Weights of a small transformer language model.
Size: 16 layers, vocabulary 1011, 13M parameters.
Each number is 50 + 10 x the weight over its row's rms, rounded and kept within 0 to 99. Layers, rows and columns count from 0. The size before them is the row's rms in percent of the matrix's.

# down: layer 2 MLP down (transposed), 1024x256, rms 0.0818, rows 1004-1023, columns 64-95
# up: layer 2 MLP up, 1024x256, rms 0.092, rows 1005-1023, columns 64-95
down1004 096:58 38 61 57 47 48 46 48 40 41 66 64 60 47 59 49 52 30 47 59 41 51 47 54 47 51 38 45 49 51 47 67
up1005 105:61 52 58 57 68 52 58 35 42 41 46 58 38 55 44 33 57 45 55 47 39 60 56 35 52 43 31 38 40 37 54 47
down1005 101:41 49 59 66 79 37 66 36 61 34 40 57 38 51 47 51 52 47 42 54 53 36 51 57 53 49 53 48 52 38 28 82
up1006 089:48 55 45 47 43 42 55 57 57 79 62 55 44 50 72 58 55 55 52 65 56 51 43 41 70 46 39 47 77 68 38 78
down1006 099:43 56 52 65 57 53 45 38 62 53 34 49 54 71 53 40 56 56 34 41 60 56 56 59 57 47 35 44 56 27 39 46
up1007 059:54 42 54 43 58 50 45 53 50 56 49 41 54 60 54 47 56 52 35 54 52 44 66 37 64 45 38 30 56 59 75 49
down1007 082:66 49 23 63 44 63 64 42 59 32 46 53 34 49 75 66 55 42 47 55 55 38 39 58 40 44 53 41 60 35 59 50
up1008 105:58 44 47 48 54 53 48 59 47 43 40 56 57 49 72 43 56 54 28 55 54 60 68 50 35 41 53 58 55 45 62 51
down1008 108:55 43 46 46 35 40 41 27 32 68 39 49 58 50 56 38 59 59 43 24 69 72 41 43 41 45 55 48 52 42 48 52
up1009 088:44 46 42 46 48 45 63 55 57 53 46 54 43 59 75 32 47 62 54 16 44 47 53 44 57 48 34 48 59 49 60 48
down1009 088:65 43 55 60 68 33 34 59 48 55 50 45 49 49 51 42 48 71 50 56 45 56 35 57 33 57 54 25 39 53 34 49
up1010 081:69 46 49 64 41 43 66 52 52 53 55 42 48 35 57 44 34 53 63 52 55 44 55 48 51 51 57 61 36 50 50 53
down1010 096:68 62 51 47 52 69 34 41 42 53 43 37 40 49 42 58 57 54 47 69 49 33 63 59 58 71 55 69 54 36 57 36
up1011 096:71 50 49 45 48 58 47 46 64 55 42 50 64 50 40 48 54 40 46 39 48 49 52 48 51 49 55 59 50 46 58 58
down1011 099:49 50 50 41 48 46 58 49 49 58 30 51 36 70 39 42 28 66 67 58 51 58 43 64 53 36 65 41 37 34 42 51
up1012 095:45 47 50 53 70 45 47 50 67 59 53 31 40 32 73 67 44 62 38 56 49 48 54 36 60 61 30 43 52 46 46 28
down1012 098:67 48 50 39 46 47 68 42 46 46 45 38 48 53 34 65 46 32 49 52 34 45 49 51 60 51 40 39 62 45 51 63
up1013 123:59 57 65 55 58 51 53 63 56 41 59 63 51 41 50 71 56 58 49 48 42 60 44 32 51 56 58 47 49 38 40 74
down1013 102:61 41 57 43 59 36 38 33 42 50 50 51 43 61 42 57 36 42 46 49 65 63 37 56 41 45 63 49 48 38 50 57
up1014 110:54 71 46 64 69 50 52 61 45 35 39 45 52 55 51 47 43 48 46 60 45 63 65 61 53 54 58 59 35 34 39 37
down1014 108:51 59 47 42 39 60 69 48 43 50 57 39 73 44 56 32 62 44 53 46 72 60 60 44 35 55 54 41 46 67 40 44
up1015 092:50 50 39 72 47 46 57 37 42 60 47 40 51 48 52 67 54 51 23 58 44 55 59 41 34 58 47 55 40 50 57 51
down1015 089:44 53 48 53 57 46 40 46 67 44 58 42 56 47 35 39 51 43 72 41 52 65 36 45 34 61 67 52 44 63 56 64
up1016 107:51 63 54 57 53 68 44 44 51 52 42 48 55 46 62 75 21 54 80 44 36 54 46 57 65 72 41 41 34 36 50 55
down1016 104:54 50 50 55 74 47 55 52 63 36 46 45 59 66 53 50 63 34 50 25 68 56 53 34 54 55 60 70 51 50 58 49
up1017 082:48 53 50 50 66 40 46 52 45 74 54 71 46 60 56 50 55 51 32 54 61 61 44 33 45 65 58 52 42 39 48 50
down1017 103:64 53 76 57 37 67 62 47 40 54 58 57 50 53 49 43 52 47 25 51 48 60 48 47 51 30 31 54 51 39 59 62
up1018 101:43 51 64 69 51 67 45 39 38 58 66 51 55 61 43 47 43 43 37 52 50 58 64 45 54 58 61 48 46 52 68 55
down1018 092:29 55 62 40 37 41 55 65 49 43 45 76 55 63 82 53 35 41 69 45 49 46 43 60 50 46 72 56 38 63 41 56
up1019 112:55 60 41 52 38 69 50 53 41 58 50 42 39 37 35 62 57 55 60 53 33 43 40 58 56 47 49 40 51 58 49 38
down1019 108:51 42 51 39 38 64 58 66 44 26 62 42 48 52 34 52 54 50 31 34 60 49 56 63 62 37 54 36 59 44 30 57
up1020 127:64 45 44 53 54 68 49 52 55 47 55 44 58 42 49 45 56 36 39 58 55 37 60 35 42 46 60 41 26 43 60 53
down1020 100:35 44 42 24 59 47 32 49 42 50 38 59 61 35 39 46 52 34 48 72 48 49 60 56 44 46 46 59 20 58 45 59
up1021 110:64 28 63 29 46 52 41 51 43 55 53 38 48 52 40 43 56 47 43 52 49 50 58 30 44 41 41 37 48 53 39 50
down1021 104:33 55 58 50 49 47 33 45 55 47 68 58 44 53 38 66 40 34 51 57 63 50 58 58 54 48 52 37 55 43 43 53
up1022 088:52 71 51 47 47 47 39 52 49 41 53 51 44 44 61 54 56 45 50 29 49 52 43 53 72 58 63 56 44 59 22 40
down1022 084:62 33 40 62 50 54 50 33 40 54 43 42 43 34 32 61 50 56 60 49 58 42 45 59 45 47 33 60 37 50 61 38
up1023 096:36 48 66 38 59 44 51 68 18 55 46 41 43 62 54 55 48 51 21 39 52 69 56 49 50 61 32 41 59 45 57 45
down1023 097:41 66 24 50 51 71 46 37 67 61 53 35 29 35 49 61 52 59 56 46 45 60 47 53 57 43 58 41 43 46 34 57